{"num_hidden_layers": 9, "num_attention_heads": 6, "num_key_value_heads": 6, "intermediate_size": 768, "norm": "rmsnorm", "bias": "none", "tie_word_embeddings": false, "init_std_o": 0.00712, "init_std_up": 0.0302, "lr_mult_up": 1.25, "schedule": "cos", "doc_mask": true, "train_tokens": 429900000, "dataset": "wikipedia_en"}
Each number is 128 + 32 x the weight over its row's rms, rounded and kept within 0 to 255. Layers, rows and columns count from 0. Numbers have three digits each. The size before them is the row's rms in percent of the matrix's.

# up: layer 6 MLP up, 768x192, rms 0.276, rows 626-647, columns 0-95
# down: layer 6 MLP down (transposed), 768x192, rms 0.0549, rows 626-646, columns 0-95
# gate: layer 6 MLP gate, 768x192, rms 0.283, rows 627-647, columns 0-95
up626 102:158107076106122169169183083122172067117139103100093162185111071136113106149117178133189135100091070133113145107166170088154123139068101071100135067095077051200109130151158099140146158114100089073133168155056177132161094085138122089118110143166154177125125104136110075160122178127155151140
down626 095:123148139125113132179067159092099160121139163124116119175117130168125159107084062127142155125126127143102106143143074111153123159078138130099163136127187176198134137137131148117109090155147102139136176084069122099105120113112128147083110090096127120040053202118172105120138123153160094152
gate627 115:172152145146139103164139179110133135172177077088124101168150135105109137143165131147104098090145131130088171122127097119117052084117123091156120099146096181155153073176114141129097102109156159103164175104128112136156062161138176107128124115149125099124145092186132105126118125140128097118
up627 107:121096083151112091094149119162081169180131081133080139123114154085147101152114111164110119110140165165142163128186140092104150185140167098137138155162122122104078175123147016108114122073108102168128096162083091102150173107163101154100086105163142155097092181130193123148110085098126084116
down627 102:085199097070097100091137138104151160169119164129115153179114172109169116182144133103144101057143139118066172138120184131140070168107101099158101142116095103129159142165115152178114141122159106197095178144126171159135115141145181107067131111133185118150188094069133112139087121111135122116
gate628 101:099171137134120065079173142139175172112119132128127119071094076144228110142109138202073120132150032139130133091114117139191102125127165069125123129149123148127138109112078136161094147138150086193137101124146122145162069150146120136128121097134104166088142106099084129081123155145130059171
up628 101:091115221037063163028120119119090133133120164167125139123085154119074118094119102188062150113155143068144134074117163105149167151057133121117129191147133133149140133092101133169106134133127126176148175063149140166159130129183075105132176168134166129145121160121090131142111099125129142144
down628 094:125143105074125168180167152199101049108150106164133149118152111185181083081127143137148218150132173155101150126130152134078146087122123141155085116072116184148128126136138141123179099125122114142083121126148120162162110133102184131146091164123099107070156065129165119119091168122133135152
gate629 105:132138100154202154161118068180149093097168096123175087072114120142096145095103116153110194116150082114130143120151090129106084123135137158144133118082111111131108130137176128117182066160106188046091126188156146114118115173162095086124072107182111108141095142131077158133119123180103122220
up629 112:114121132186153080141174128151147129142198168122078171176176115167122190140168135162128111141131126149134174110114122139148146187086088125181137166148217236125105103098120207082171154127133139168124157139120170151168136058149187135088139155130144129160163106153121085136133153108182156072
down629 102:115134142127167137096132073118234168164134142169139124113143079089140103184089119151082164129119102103157106130136146101107105084125143129156126135133117144157110086106174140173105175153108093126143097130134116081080147184141197117189140152160041048193126091141112137194114087164125109119
gate630 112:183150152135143141164153197118145098148108168159121083138152150114121115080167097136154110150113121177146080127104157120112125145130103158077101061185180055098144170101157147143122076111198175087115137090149091132118156155088131101167138139179106148079102087176081164111147142152139142082
up630 100:143165096093081113171109120104115147167156193104112140174129129122132111095101087076122146156147185120061115143133139129164149061090153124158134175129032109188116167095121120142124105154082081106139174100140140141147172052110078152154118148074140180174134128047122095121140126127116180148
down630 107:130135124126136099085145128181097102057123129138115167129117121158114212152064144115108185147121102119102106128189086088165118114145110116160163138119081123089106157103151156188144110105112071158159119100151147119116163132177158098106126070148140135210128143091148115135171120163110138170
gate631 109:155172129122142126157105111082150079000131144122140106141044100123123135178087119171125158123102147166095073124121148145088125121150097111107092128106149118138057119135175121081128156121112125150115184195081131136091139143182127161155144096057118156086130106131093154140166155109184225077
up631 111:129161129117108181170110124185151124121090092112161069107126184175143124138157130079131135112100173162139120115127135167134194166108117150105115175160107152121073119157164113106073124135099116179102128142077128142129154137152105093150140097223174127152144088127098152178127077121212130081
down631 099:175155134109151089134182112057153147124125153182109140120110116108047138221158120098154132137106108147139185125136093121120107113105133124136150132173158156135110118141164102158156175137119153172103210111081149202139128131064118134169091125077143173155141116124141087122074131130129142179
gate632 089:151134108117122140054120102144115132147122162083204125101108075158159136136162100123116109153168063075104178133143093117131110147137147135075132139087152086111098140128112131158145066103103046134143146080127081131128104122188151090086147116132099166087153100122097132133116129086082125090
up632 094:119098195130158103116077145061177061080152130125099128110088144094127108161133108115153038143119160136133154104098090121129133185131115174164168135167081180082217090147120083142155121113169094107122123098197082107150063142118109177131092121074111167154139112139158132104185094199158138151
down632 094:146105084054144134164115098135165128101162130072215190181117139128141104124113133139126152125128144140155168165111211086127175131126135140122091120130051108153067144127088092136094098159143148071139147147095183130145173108092126078113117134115119130120158137082059143093070154107081126164
gate633 114:082165119125138123095116146167127103089107053152173121153145100141082116095056128165163095129114091117102064084085110141096126091126139111074125085097086200135128109075115135136112112102157122121108157175127145142118176123104132161159074127136163116140110170155132156133148145149072153147
up633 114:093136144211147133141155092108139042200152130154143118199205140082207115150124176159103116167129118121130160160115155147127159114150191204155127193078145169125132120140183141148109164146136125128110137084106155127094105125157122164090135129115151130139108106075132134099121069116130101150
down633 106:059145090110117086129161105109094142105123104117106084124148127111103115168127087120066211114140185172164212175131077106141128104102111126117098171124117105123110089146140089117179109116074163051112124113109121067103080134082118118143133134115089169098062099140172119143136126110171159152
gate634 104:092163175135135176108078072140068125097133141123118085088095113113101125121179107107156099113189173128115132111163041112163064126149135110123119082101120160119121116136186142146092139116143150193131108133136143107157152097139154138111107131100152094104120138149150091168118125084162111124
up634 108:128114146147106160108154139134124136122197085090143130150135116112077182067213108088169157163148100133171167154115114130077100112140191120147142088123157153066136115125122115227150153156108078173142081134134151108134204160130155082139097143081099119139059185173134093114139172100109164146
down634 099:190142119141134134162171126111064166141103120139123136151162160096181088145100161125195167103107148108096147150125107148119117088107163126092164127071152112130042105124132150132151136134088095154146149147136189106150063093083125166127138075094140134137139111121164135127145143172121055079
gate635 098:119142069125105065121202144155132083087106178132111081209136142164142123093152154128123145097104168102077097135138176098099090129114126129072103105136141107100122122099146120134135162128135071095165061116109159109172181105158088110132150117137086131086105126100077098141152170153145147101
up635 098:158129150066152164092110112176181103181110138163094136156089082085132149078141188068170175109117089101116126125058098142159099094160134155150127092117116176109164127171097145186117168132140177167130098133145082221137103135148178131133153191093130139111102116124138139191164095137150145114
down635 101:072154132116070074138133159130105133147076165157110154112129109095158129183131195098092097142140078078101129129112056166122124152124181118201072133088117170116126070150110181134170161155142129130172151150106111105121132149100146180040118107158120120109135137082162131138141101103139123080
gate636 083:142115169121073173096089141111198114137088159208128102147099101119112168126111138149096128213168175076116126080120119108101145098157135115102129076139165157132162089142165120135140143139145083089133111040106127085142138145172172102078157123157080088136163100157079111153115099079145144156
up636 093:168133076152129064069070138155103163126139113150179107102151110147101157095101130133141123130201107111083099141148172107147098137199145141116167119107168095154165146125122204126090083159149165161096112081117149155163105106140133052115136161092097075117133110119076163161124129137062131122
down636 087:168106142109073173198138091101132081089088140157127092181116144139079106133147131093094134127139178121099114091073054148120141088093148083096105127138102089156108128089187133098156143079118048075099148113141109099122213178093151128074097068133150123101180165142149119178137127168128105129
gate637 098:110094125126168163154057070177145146117125091115092093129152062115205107184156118128124146084132085150128127162116179171111103119137129151107221115179131103092126100140157107067172105092143149136177113125085110168145112144117083132189130147151170085159138091115134134179155070198112116128
up637 093:181098134164151197089077130181109109086115133168117136087141139148140147127117075167153126121149061125118157158151085147132187083118106141116180099123062161121157074152163141151147161133124128090096135111085105071141134150166076138128044073114120129121159163112084127137172142183106099108
down637 096:128095162078079175183078128114093059180146190117125097120178087130129134169123092147155144127104059125122117161161148140118120145124125153135159159173144144147163112120114130104084174154122075158181107099132129141107117157161160062206140125155209089158100121116201199181105155129151138130
gate638 087:139101133090177199061144083145119105156161131100120125162121141067087079146133174107127142129069102073123106136095126104111159129082114065101151144156074136128148101137103092081123142111135093188142107132071110131081134139123167168152104149165077134103143110165186114082187064087203140163
up638 094:078152106146094084080150109128089103125142158081174128143155143133146065121133153107171095120131057164126094132138118111120109128162093116116167122115077079118097215082104104113121144140127154110155151199136122135127147133170163122090147186124111162161115093175095119179108196175083169123
down638 089:140120179132118125165150117119165121173131084113113198115096085070080091137141116147169123121137067106095153124128156128150109179100100128126172157174136134089145127152153139201122157067149093115145159133097113121143138116133138094127153148125135175117128167136118095149157094166130107105
gate639 102:139107108161131096156131181139111142114124108168174110144133111137077119099193161182122104139140116136192099146111140095131137125126123104125139120136059149131224144174150137117081089155146156107134111112128097153111160144112100159128045140175152117155143106160116098105126114179158135085
up639 108:107141120086082176147095087110098069127166093127097145170107092160122175150089172132117124148106125095110162111151173116075102177128123170172138192139098137115187101146115119117178165121179095115128118117118106116098108135117088115148182170089115112133098142073079153135128119141139101155
down639 105:123154118086112162156112153097164101131089092135043154081058079137153088139180177107144142108100144164098086080125140121080088208100146129163182173133094121105111105061124089104169123039139129089130129154093157076109111170131136155104192119122103071125143127140114125118126170126141155104
gate640 083:120119145095139153174160057108137148109125140126162131153127133151080141147077085148163115133120061131139176111096076127133116140151141125158122126155105117073123109104051173100140088132158122140156162122110101173166084156182140173108139157209107147103127123128146068133140117114146082090
up640 082:167123136122187166127157129133093099122120112114110126177137121096139155066131156060145091158162137118064121142094087180153070198066142118177136125107148133151156160138185121145130116119101121126102162130117099142164103127121143133109123158092132108145152191137128098149103088116160155121
down640 087:153121049119082142102125176075167078105170156150130175142124106164158178146123187113137180146118203128188119140144153142093100073148130176140093171078126111163077129118101156117133129157143133076127138122168143132073138105123131084156138155153150093089143111123191175052089087144150104156
gate641 112:158124147110120155193121081094136125158156108113182139125138151100136144127108151104169112173153081146109125110121113146116154162085113111158118109183111147117142174151163130073103129119138197103092184138130153132100166077113075119126125143050180105108127157122130092185140140162103121162
up641 111:106149175098156132144125116144150193117140127079185098126153165142131164094092126190086088164147127130161132135124075149096139161146184104158160136148080119162102105118066171075101196155143139118129137114163157100095100098114176092139106117170146142139188076102041088133103060165169098132
down641 111:121108103118181086118185084144122153138182158120146136137194105102134141119098094081168149157129152076138094105154103117147146192122161082136153127161126141143138152083112180120104149153141134148107132123144172075143080118110094103115055085116176088134146173113068164164168106149179066192
gate642 078:130112137068140126129040115116158169106100112135141031092082137080146114158131140158056136075134075103096128130111148104141132123144126146168099215166132123096145137101123132143155154149105134077107133199139173121134158135066115080148116093114163184104126137078148129123222099145105157123
up642 079:139112198120144116177124165122135122136120120106120132119152122090096151132149142120114065131152111148104146097156107090134142154098147164172117120179177124069171178116119119085117137191112149129184131160115111106159082126006163143102178115123130091126092140175176154123177141139168108164
down642 079:119134104112085101097138073114143160153146155105087118124112122117123148065082116178118155072121101137153132117138103082158124088114054194187132066139111129130134102174062125115148142145154134114052172126229137132143090067146103163128156107158130140121098083159079119142081118176168088093
gate643 105:141132112201161117077136112166081129144174112070167075143137124125146152124147148140156096124112115143113171188089178101166132088128133135128089149163090132128105088094162132116177146198108114112071159074119140091099202163132087202087128141102086132139131163134136118102189130135120126153
up643 106:113145140126133149130147169054119140109126145090153099097124139142082092159062194158096102121092103145141187115160092126168128103127058109136154086139164118153034135134145085086090144091093120135140111130064118116172109085192132100142155165138078143075153070094139080116126112168151120096
down643 104:126080133096122129140183187085113149152144164137137125135119189148101142103151088115047188094119255176043143109099088172099133149148148139138153148125098118133152108122113112088093081100160179073146159117128128176101101104102147101177088094124181108117102118077123143163133129137142177168
gate644 117:163082115129101102167096159101107179128080125098161118112091133168134198135106150149125160066106126159132136157112070130149192158139149156092087125121153118050171150077142106146167125138113120123132157136071192163093073118114128107121247107135151140153102146156163196201134079115148098174
up644 106:136138096116168126140175125147037109124167114126134098102160152118143112157180148125150095189120151142080159181070105161126081065141117061114112198100078110143093088138110172165123118132120123174130085174135167195142132112137117093163125131176168093140109125157128091144127097110103186095
down644 101:126071099150140141119123157141173102135177115163092153103155147093135147172129134151103148155097149165107129085146132086116175119080105098224151191136104144085151102162132175223137135102096114173140188122130147138101141124102175075147150140107113127138094104141165071149162112145169140146
gate645 102:112167064099149074106148128103095128100055115125126110090147165101145091152101125126135200063125127105092123097122157105074104146083097110102123117148128062114154158125074101139094149156106111080150161193155141077097118062070072148077103118108131077121118116151070107107142123035073105127
up645 106:112104086092144164094171081103119132106131074091097149173080190215062137096141151109078167126085116099120134104096084146123044119120180156076124112118051175139121088094120143124130106140105085162122102129181159074102163125134045108091112121121149144130121105140121082163180113107171104069
down645 106:143124223193148121062165084162131110112123066140074115102112164104116116115193173085119139095155094177135105090173146122186125205137120175109151156125132145148145181099103132113112191171110130120100103099168088116162074147092116134103118165112159123068126095176157155126084140097114140092
gate646 121:122104068152122140105086090142090128167167099176121106087058108142179130134101110139124119144057090154174201100123189138078165142174121181224139067131140191131083164172187150111074136151109149125091149165176126126139134116115147139103160159092163201104124118081127134094170164122095074106
up646 110:111100112112120118085101156159147119180115126164116092155113155133109181130128109114123106135112066125136162114131130071129085132131113171145118160097143093111153106139087159172223142157143158115162177122152116122166141117110103170152095179094184112170103233157137154145078152167089110113
down646 124:068172147165111152106091144175115076093160175168117140160089145127107149090124146130141140086150101134104163176156133091144119134127123146083177141129105134048128096116097168142138181166133181166095155093132091070102166121103056148147118129168188104131133168169154171092090166062075154127
gate647 101:114130120088085160133121121055172192125210130133057112107107078119129096203129169140087141083127108051168137093116155108134134174172160085144082150082103111137136079147123111145123186124086052200143097162145123127148127117093124133161126144115131196146116127113109089089128123120071131136
up647 099:111087129112134107124112149160120107120123183164131155139123135134150103115073199203188166125110130156085095130175153128140122101188106100140089090158125117116146140195130135120150130137137102109145168147153157111148093125181115134171154071114159093084068141128127147093127144118117104133